Weights of a small transformer language model.
Size: width 64, 1.22M parameters.
Architecture: no biases in attention or MLP, untied embeddings, local attention windows, shifted keys, value embeddings, a smear gate, skips across layers, LayerScale.
Each number is 50 + 15 x the weight over its row's rms, rounded and kept within 0 to 99. Layers, rows and columns count from 0. The size before them is the row's rms in percent of the matrix's.

# v: layer 7 attention value, 64x64, rms 0.205, rows 43-63, columns 32-63
# o: layer 7 attention output (transposed), 64x64, rms 0.124, rows 43-63, columns 32-63
# up: layer 7 MLP up, 256x64, rms 0.236, rows 0-25, columns 32-63
# down: layer 7 MLP down (transposed), 256x64, rms 0.227, rows 0-24, columns 32-63
v43 123:61 66 43 48 18 51 32 66 60 42 47 43 40 88 47 43 49 53 71 55 53 70 50 57 42 31 43 58 62 62 49 60
o43 096:42 36 62 40 39 50 77 48 48 56 34 43 52 54 12 65 71 40 64 77 19 42 34 54 31 59 78 54 61 09 42 53
v44 094:44 59 58 74 47 56 31 98 44 50 63 59 53 54 61 48 34 46 50 41 45 46 56 43 33 52 47 41 23 40 32 37
o44 082:54 59 72 49 51 75 41 36 88 49 46 45 69 60 46 35 55 42 61 46 53 28 68 46 30 60 25 61 56 26 82 58
v45 096:28 51 36 16 50 46 66 71 26 50 45 59 40 40 56 59 35 63 64 58 92 31 51 65 58 68 53 55 32 53 26 30
o45 131:50 56 40 57 69 81 62 65 51 61 29 66 66 31 57 46 53 44 40 34 72 35 62 49 13 26 28 43 32 52 37 54
v46 106:41 39 45 42 71 42 41 24 66 62 38 59 56 47 63 57 32 61 38 35 61 46 38 63 63 56 63 40 28 54 35 47
o46 105:59 40 53 47 61 66 50 64 44 60 29 89 29 56 60 40 80 34 48 25 72 58 71 33 35 38 41 35 38 19 50 25
v47 094:42 58 53 58 24 38 35 79 43 35 61 65 59 15 51 78 38 75 42 39 47 45 66 36 43 65 60 43 25 56 79 57
o47 103:60 60 45 50 47 30 43 46 55 44 27 51 21 63 48 49 59 63 55 70 27 56 55 34 26 36 75 25 73 72 51 39
v48 090:38 51 64 56 46 53 64 96 32 44 45 71 59 29 55 38 43 65 47 61 51 36 63 33 44 52 39 45 20 46 49 43
o48 098:27 39 49 59 71 68 59 53 60 71 72 67 59 45 42 62 51 44 42 47 44 61 58 45 53 62 57 70 62 59 82 76
v49 087:35 69 39 25 50 77 88 24 57 44 54 47 60 36 43 19 47 37 60 66 60 50 74 58 49 44 43 68 44 42 50 58
o49 088:38 43 20 37 69 40 35 56 33 66 73 46 50 36 59 39 55 46 75 46 56 49 38 49 69 59 57 52 63 55 63 31
v50 098:58 25 68 57 72 38 30 50 53 59 49 55 55 49 62 61 48 60 26 28 42 47 35 42 55 67 59 38 48 40 54 47
o50 074:70 49 56 46 29 55 44 51 42 41 42 70 43 70 54 48 26 34 28 37 39 46 41 17 67 59 18 37 38 34 46 41
v51 098:58 58 47 40 38 60 42 58 68 42 51 33 34 76 34 28 64 54 64 71 69 54 56 68 52 35 45 65 59 35 31 50
o51 079:77 53 28 65 41 62 68 32 30 69 52 35 67 33 45 61 56 48 47 34 56 69 43 91 54 64 39 61 65 54 63 45
v52 125:37 20 52 56 70 31 68 48 42 52 52 48 59 28 51 73 58 48 20 43 35 48 41 33 66 72 54 41 56 51 68 46
o52 102:59 45 37 68 48 49 37 45 16 61 78 61 58 54 73 52 56 84 56 36 57 62 36 34 52 48 54 25 20 81 44 49
v53 094:32 32 59 48 63 38 72 52 51 47 49 59 65 09 50 55 48 67 30 58 46 25 64 33 69 74 68 56 24 30 48 44
o53 130:65 53 61 56 65 69 46 34 46 79 73 72 52 66 85 59 54 39 34 37 50 47 27 35 50 50 32 44 53 79 64 56
v54 103:37 64 45 38 38 61 55 85 32 30 58 61 56 36 50 35 58 73 54 62 73 18 60 43 43 60 42 68 32 38 48 50
o54 104:60 54 31 62 65 50 61 59 47 70 45 41 57 59 52 87 40 48 62 59 32 57 74 67 51 64 36 54 59 71 96 72
v55 125:39 34 56 55 57 32 65 35 39 44 62 54 64 21 50 75 61 55 14 55 50 32 50 35 62 74 58 52 57 49 58 38
o55 109:76 42 58 72 48 35 53 52 44 63 56 39 36 66 79 47 49 71 62 37 51 51 40 44 40 28 34 29 42 99 61 78
v56 093:44 38 59 53 75 38 61 39 46 60 45 69 56 17 62 57 36 52 35 32 41 38 46 42 63 71 60 28 31 42 57 46
o56 071:23 51 58 23 46 55 18 69 48 41 49 98 30 72 75 47 22 42 21 57 49 39 44 12 53 38 47 51 51 48 55 50
v57 112:54 69 36 44 18 68 47 56 52 39 64 51 37 63 38 33 43 38 63 62 65 34 70 66 31 34 43 61 51 46 34 43
o57 086:52 61 63 21 49 41 56 36 67 60 23 39 31 40 51 49 58 54 52 56 38 48 67 89 49 60 60 57 61 55 63 62
v58 110:25 57 39 74 52 33 49 85 38 46 59 47 59 50 61 87 47 64 46 38 56 56 58 54 52 74 48 42 33 65 28 25
o58 120:63 52 36 55 72 65 63 28 50 56 59 57 44 55 40 44 61 85 66 34 54 40 53 43 19 53 32 39 47 47 48 46
v59 094:63 42 43 49 54 42 49 00 57 52 54 34 46 68 47 61 60 26 44 48 50 62 30 66 60 48 56 54 75 56 50 49
o59 082:62 53 48 51 40 34 48 54 35 34 53 25 42 46 52 42 36 59 52 42 59 42 29 60 65 33 49 35 28 46 15 36
v60 102:47 36 52 43 73 42 39 13 60 65 40 64 52 33 57 52 28 65 37 34 69 31 44 51 54 65 70 35 18 38 40 45
o60 120:46 37 56 36 53 56 51 89 51 50 12 90 17 69 64 48 58 27 46 35 58 51 68 29 53 32 41 30 52 44 58 52
v61 108:46 33 60 56 33 37 27 65 43 41 59 61 61 17 52 64 56 59 30 44 45 44 43 36 34 69 57 52 33 41 61 66
o61 103:72 70 45 71 53 26 36 57 39 39 48 39 38 62 47 67 26 45 42 52 40 78 60 49 59 32 66 22 38 59 72 49
v62 116:48 29 59 51 67 41 53 38 38 54 52 56 55 29 61 59 51 54 27 30 52 44 39 40 61 73 60 37 45 46 55 46
o62 076:64 66 28 56 36 39 25 59 35 38 47 75 39 56 72 65 08 63 36 39 40 57 56 29 57 48 36 29 28 70 62 37
v63 092:61 40 35 31 63 41 71 00 57 58 50 39 40 57 45 45 63 38 48 47 68 56 40 66 71 50 65 55 70 58 54 50
o63 082:41 47 58 65 37 56 37 67 36 39 61 52 38 25 51 50 55 57 64 38 66 52 44 65 37 30 73 35 44 67 37 37
up0 099:51 26 71 59 34 40 47 62 64 65 48 52 26 60 59 40 44 46 46 62 65 47 77 36 80 43 72 43 61 43 40 29
down0 099:32 65 50 62 29 55 53 51 34 56 63 55 52 44 52 44 38 41 34 42 22 51 46 50 35 64 70 70 33 37 48 66
up1 105:42 38 49 59 75 05 41 51 27 67 50 40 63 28 54 37 67 38 39 51 62 42 43 65 65 48 57 58 63 36 46 58
down1 114:77 52 61 39 67 70 25 37 46 30 52 46 71 43 36 43 38 03 52 25 55 39 49 53 23 44 54 62 46 50 43 51
up2 093:80 33 73 69 59 53 57 54 44 40 43 36 36 48 20 57 39 64 58 28 50 56 40 64 55 39 47 30 48 55 46 37
down2 098:57 28 47 51 55 73 36 63 39 48 41 49 27 33 21 38 36 62 40 36 44 47 52 60 50 65 52 55 58 52 54 45
up3 097:43 56 77 23 36 49 35 56 63 88 42 42 51 34 38 53 62 78 54 63 54 48 52 44 60 39 49 51 23 39 59 19
down3 093:49 35 56 63 75 49 56 38 80 33 49 60 56 52 24 52 46 64 40 66 53 42 60 25 69 76 41 59 45 35 53 36
up4 088:43 63 48 38 47 60 34 21 45 32 70 22 41 42 68 57 33 46 42 21 40 58 45 60 68 31 52 27 51 59 78 51
down4 093:33 63 69 73 44 58 55 62 52 42 45 62 81 61 71 57 49 41 49 63 78 68 72 26 37 41 54 53 39 74 56 41
up5 100:53 48 32 51 36 71 44 38 28 54 32 12 59 34 46 23 69 52 32 52 70 61 68 59 20 44 76 63 59 52 70 22
down5 102:56 35 48 68 51 67 57 27 59 60 73 61 50 54 50 29 62 44 57 52 55 58 88 45 53 97 51 51 57 31 54 45
up6 095:84 54 32 45 52 50 64 64 69 79 29 50 55 60 41 69 47 46 43 48 72 47 30 72 73 33 40 31 35 53 41 34
down6 095:75 46 58 52 26 36 51 61 47 49 74 62 52 58 39 52 80 61 39 48 41 86 44 53 62 45 66 32 46 75 65 57
up7 104:59 50 49 56 57 52 68 45 60 43 69 39 15 41 35 26 60 70 71 54 83 51 49 57 39 11 50 51 43 44 28 60
down7 103:66 31 49 31 44 40 48 72 64 63 45 49 42 52 25 36 33 46 54 44 21 75 64 75 54 54 46 82 52 83 43 76
up8 102:48 61 53 25 36 18 34 43 42 46 41 45 53 36 29 49 48 64 49 61 69 47 43 58 61 58 60 29 72 45 55 47
down8 102:57 61 49 56 45 39 22 46 54 30 56 58 44 21 53 84 55 58 41 78 49 60 98 56 70 60 48 50 59 46 51 41
up9 102:78 43 63 67 67 39 56 31 54 49 49 29 60 42 51 32 50 49 49 43 74 22 42 69 49 64 55 33 44 24 60 29
down9 105:60 62 34 78 29 63 49 65 73 44 55 50 38 64 86 56 76 59 57 74 44 43 44 48 33 56 74 47 52 34 73 45
up10 100:49 58 75 31 37 29 54 56 34 66 48 69 32 41 36 34 42 54 51 77 54 40 44 66 50 32 33 70 49 45 41 75
down10 096:37 43 31 34 45 57 32 46 17 51 63 21 60 46 28 44 49 61 72 51 48 26 40 44 21 71 71 73 54 50 48 37
up11 090:53 40 55 77 42 40 66 54 67 77 53 46 30 45 29 32 84 65 51 59 39 47 15 29 52 51 63 34 43 51 58 61
down11 091:62 38 40 32 43 48 39 18 60 58 39 55 46 39 43 34 56 23 67 49 52 53 56 51 70 76 63 45 61 68 47 47
up12 096:62 44 65 78 67 31 27 39 33 59 49 37 54 88 61 44 33 36 65 69 57 51 29 62 50 34 53 66 61 31 76 70
down12 097:49 44 49 44 60 26 65 46 51 20 47 44 37 68 83 62 32 46 17 45 41 81 42 54 52 59 37 32 45 55 45 50
up13 102:68 59 48 58 52 14 44 67 39 52 63 39 40 80 59 43 41 59 77 56 46 60 29 39 53 38 68 73 48 60 70 44
down13 097:77 77 20 54 56 47 76 43 42 13 69 37 55 38 55 61 71 44 46 58 73 39 44 29 46 35 35 75 55 82 40 46
up14 097:39 42 54 34 22 36 45 44 28 56 32 34 25 68 29 42 57 48 50 44 73 89 55 61 34 41 57 36 48 48 50 51
down14 099:30 33 67 58 45 46 37 30 49 64 59 43 60 48 45 33 51 26 56 51 13 30 65 56 70 54 36 61 23 58 58 58
up15 094:61 57 42 45 58 43 50 20 57 69 54 14 44 37 18 56 55 45 46 59 57 45 22 48 52 62 91 63 85 57 52 34
down15 096:53 63 37 60 65 41 53 59 77 38 34 93 45 42 62 52 46 56 48 39 57 45 62 57 34 59 37 35 59 56 70 92
up16 105:62 46 51 25 73 54 49 45 20 41 39 58 66 41 35 52 60 35 49 33 65 59 56 43 51 57 39 11 55 39 54 41
down16 100:32 43 38 54 51 58 36 35 42 21 49 48 43 58 45 61 37 38 64 66 45 42 20 67 42 55 26 46 12 52 62 60
up17 095:81 36 66 70 76 54 67 38 50 45 39 44 44 49 32 41 62 45 67 61 34 62 42 57 19 53 66 40 70 37 47 61
down17 096:42 31 50 69 57 59 57 51 70 25 39 39 83 28 38 66 44 34 41 55 48 07 54 47 29 67 63 65 55 63 36 50
up18 097:49 48 43 21 81 34 47 48 41 48 32 62 49 28 30 41 57 46 70 33 66 69 31 50 01 23 53 37 82 58 51 43
down18 093:58 44 55 52 19 27 69 48 63 42 77 66 37 74 45 54 40 39 35 54 50 38 51 55 59 28 03 47 61 35 53 65
up19 106:74 48 51 34 61 36 22 13 54 66 37 06 65 47 31 50 56 39 48 53 58 50 41 56 50 39 79 43 63 70 71 62
down19 105:61 36 34 74 76 52 24 48 43 70 54 47 73 28 64 43 59 42 42 33 47 67 45 49 77 32 50 42 58 45 70 54
up20 098:37 49 99 60 35 49 46 45 46 52 55 59 23 45 37 43 84 58 64 60 73 59 70 67 70 35 51 62 39 49 51 44
down20 096:66 19 49 62 64 47 47 46 23 54 40 39 61 48 75 52 54 55 57 51 53 67 43 35 58 44 39 67 31 49 43 30
up21 111:60 67 49 49 49 44 39 56 32 42 32 54 39 75 55 56 44 59 47 39 75 69 12 69 60 34 46 56 52 41 80 44
down21 100:93 38 38 39 67 40 77 44 48 53 47 43 58 40 40 47 40 30 17 55 80 37 77 56 50 44 61 46 60 60 65 61
up22 095:42 81 35 25 62 58 37 26 08 39 45 58 08 45 48 14 53 41 60 29 47 45 44 73 64 54 60 38 41 26 64 36
down22 101:44 75 33 73 56 60 42 31 64 31 07 38 69 30 66 38 53 11 43 32 47 46 45 67 55 52 66 61 50 46 49 45
up23 121:56 71 58 75 64 20 57 43 46 34 68 48 23 59 55 22 58 33 41 36 48 74 45 36 50 42 49 53 66 25 52 54
down23 106:59 73 44 74 88 35 66 46 44 23 48 60 17 56 32 63 38 45 46 40 48 65 52 33 29 38 38 47 55 60 31 59
up24 107:46 47 55 40 56 33 57 41 52 63 50 39 45 40 16 54 33 38 71 51 35 48 21 60 40 45 77 28 52 58 52 48
down24 104:49 40 43 47 57 51 59 36 31 44 68 71 68 51 73 66 31 51 61 40 63 70 30 64 40 48 40 40 40 33 55 28
up25 095:93 41 70 50 31 57 41 38 09 40 63 46 42 72 38 48 49 55 55 37 87 54 42 59 61 46 79 44 26 63 41 37